config.yaml
vocab_size: 4641
activation: "swiglu"
qk_norm: true
tie_embeddings: false
init_std_o: 0.0
batch_tokens: [8192, 16384]
dataset: "wikipedia_en"
Each number is 50 + 12 x the weight over the matrix's rms, rounded and kept within 0 to 99. Layers, rows and columns count from 0.

# v: layer 7 attention value, 64x64, rms 0.403, rows 32-51, columns 0-31
# o: layer 7 attention output (transposed), 64x64, rms 0.348, rows 32-51, columns 0-31
v32:44 45 28 17 63 65 42 41 54 42 64 63 35 33 40 43 43 67 49 62 56 45 46 48 40 50 48 54 60 34 44 53
o32:85 51 60 44 68 45 38 52 32 77 29 32 49 59 66 47 28 59 46 25 57 44 32 42 35 47 55 40 56 57 24 45
v33:38 49 56 43 41 63 72 50 61 57 46 34 50 57 50 44 53 49 61 61 45 45 51 35 53 52 59 44 52 36 45 71
o33:54 43 34 48 59 50 47 73 42 34 54 39 61 47 51 43 48 65 34 46 59 59 39 55 50 39 34 54 41 68 58 48
v34:38 59 51 62 55 43 42 51 51 42 55 38 49 57 29 55 49 59 53 35 64 35 51 53 46 39 41 31 59 49 45 42
o34:38 57 63 43 47 35 61 53 64 57 33 44 52 25 58 43 32 62 50 51 41 53 50 45 66 59 45 60 28 52 71 51
v35:65 45 63 56 44 50 31 64 43 45 51 45 63 49 54 31 55 54 65 48 66 32 26 41 45 43 41 47 33 15 17 46
o35:55 26 75 68 27 36 53 36 52 37 38 26 45 23 42 41 65 39 49 65 52 50 47 44 41 35 65 56 71 55 75 45
v36:31 54 39 62 31 48 53 80 52 60 65 46 56 34 70 61 71 60 63 67 74 58 53 75 47 60 50 45 41 39 41 56
o36:61 61 58 53 70 70 39 69 51 44 40 61 42 53 39 40 49 45 77 44 34 47 70 42 40 57 37 35 62 44 63 57
v37:38 54 60 20 60 75 66 58 61 64 61 24 27 74 43 48 60 47 57 41 63 49 30 31 51 52 40 61 29 77 58 50
o37:67 39 40 68 54 47 54 50 32 52 29 43 57 50 45 52 52 46 26 86 47 49 46 22 39 79 26 54 43 60 40 27
v38:54 50 27 30 40 65 47 55 45 61 31 52 51 43 56 45 54 40 29 62 41 67 55 44 49 51 51 55 40 44 38 47
o38:47 47 43 60 50 53 39 59 42 51 56 45 34 65 41 76 61 45 43 42 59 48 42 45 51 35 57 52 72 44 40 45
v39:43 38 39 42 52 45 57 59 60 50 59 52 51 45 50 42 39 36 59 73 67 50 42 83 57 50 62 48 42 53 56 35
o39:58 58 49 56 76 51 39 47 55 65 55 33 51 61 64 44 47 43 49 46 49 41 60 38 38 53 50 50 53 48 59 58
v40:41 65 43 44 36 43 65 64 60 61 39 53 57 65 54 55 66 77 60 51 42 25 67 79 61 47 50 52 70 47 53 38
o40:36 42 26 46 48 56 28 52 38 48 39 37 52 42 53 37 44 61 56 59 52 43 72 38 36 43 49 49 24 56 65 59
v41:55 53 52 57 59 39 31 35 28 41 38 50 60 46 48 48 38 44 45 48 47 45 37 89 36 62 40 47 43 49 54 60
o41:48 39 65 36 48 53 52 44 67 49 48 42 49 60 43 63 34 45 40 25 46 67 60 50 65 39 63 62 75 47 56 48
v42:36 45 41 53 67 29 43 51 46 26 36 61 35 43 44 39 48 31 54 63 50 56 68 44 84 39 56 64 45 55 37 52
o42:38 68 38 54 49 35 42 49 60 53 60 51 69 60 53 69 53 53 47 48 54 40 37 48 45 61 48 75 78 61 60 33
v43:63 46 42 43 56 48 55 76 38 41 37 63 43 66 47 50 46 38 43 47 84 41 35 54 52 56 22 51 49 37 51 52
o43:54 38 50 54 61 55 34 39 60 63 54 44 47 52 48 60 65 60 36 52 39 27 50 27 59 49 60 57 44 61 30 14
v44:35 55 46 66 47 46 44 31 45 49 41 29 45 60 53 45 66 46 37 55 45 38 68 41 44 63 60 41 52 52 52 40
o44:39 48 38 63 53 49 76 71 53 57 54 60 43 35 74 56 60 57 62 47 48 57 53 51 74 50 45 45 50 47 72 70
v45:65 34 64 60 58 32 67 59 40 74 61 22 47 54 66 54 63 30 44 70 57 59 40 50 45 48 36 48 50 60 35 56
o45:40 56 69 20 48 47 43 35 56 48 54 57 39 40 20 28 55 43 58 51 51 61 70 25 82 46 45 49 56 61 65 48
v46:41 48 46 28 42 57 36 32 58 29 46 50 60 38 50 43 66 56 61 49 63 56 35 60 32 48 54 32 55 29 53 45
o46:67 54 70 40 54 54 62 46 27 53 60 36 60 47 56 42 42 55 47 42 40 44 57 58 62 45 62 45 53 56 42 37
v47:67 65 52 62 46 35 32 29 45 35 56 48 63 38 41 42 36 60 39 29 27 59 56 28 40 50 44 72 58 48 47 43
o47:53 40 62 52 34 46 69 40 84 54 41 58 42 59 67 40 54 51 45 55 57 43 36 58 45 60 76 36 55 51 58 55
v48:49 60 59 42 41 41 38 62 46 64 61 51 57 49 43 50 57 59 45 48 66 48 48 38 75 63 46 42 72 49 45 57
o48:29 45 40 52 57 72 57 59 55 57 34 39 59 46 65 56 47 51 48 76 33 53 55 43 41 42 58 57 35 45 53 24
v49:43 53 58 59 51 49 46 61 72 61 42 53 57 47 37 46 69 68 73 58 63 67 62 67 48 68 38 41 42 80 58 56
o49:52 59 34 21 52 71 63 44 49 43 47 61 68 53 40 58 45 38 48 59 40 38 50 66 44 55 44 65 38 49 58 49
v50:32 52 63 30 44 37 55 59 42 64 55 68 28 49 71 41 49 62 63 49 50 43 42 54 32 47 57 66 34 51 53 40
o50:65 46 44 74 51 62 31 64 49 46 51 41 81 56 43 31 50 29 58 61 59 46 52 37 48 41 50 65 49 36 54 46
v51:45 48 42 28 67 52 70 54 51 69 43 29 51 71 79 47 37 49 47 48 66 51 39 11 49 41 43 47 41 36 54 49
o51:37 40 26 54 39 41 55 44 35 54 49 55 30 38 43 50 75 65 71 36 56 47 35 29 57 50 39 53 42 51 41 47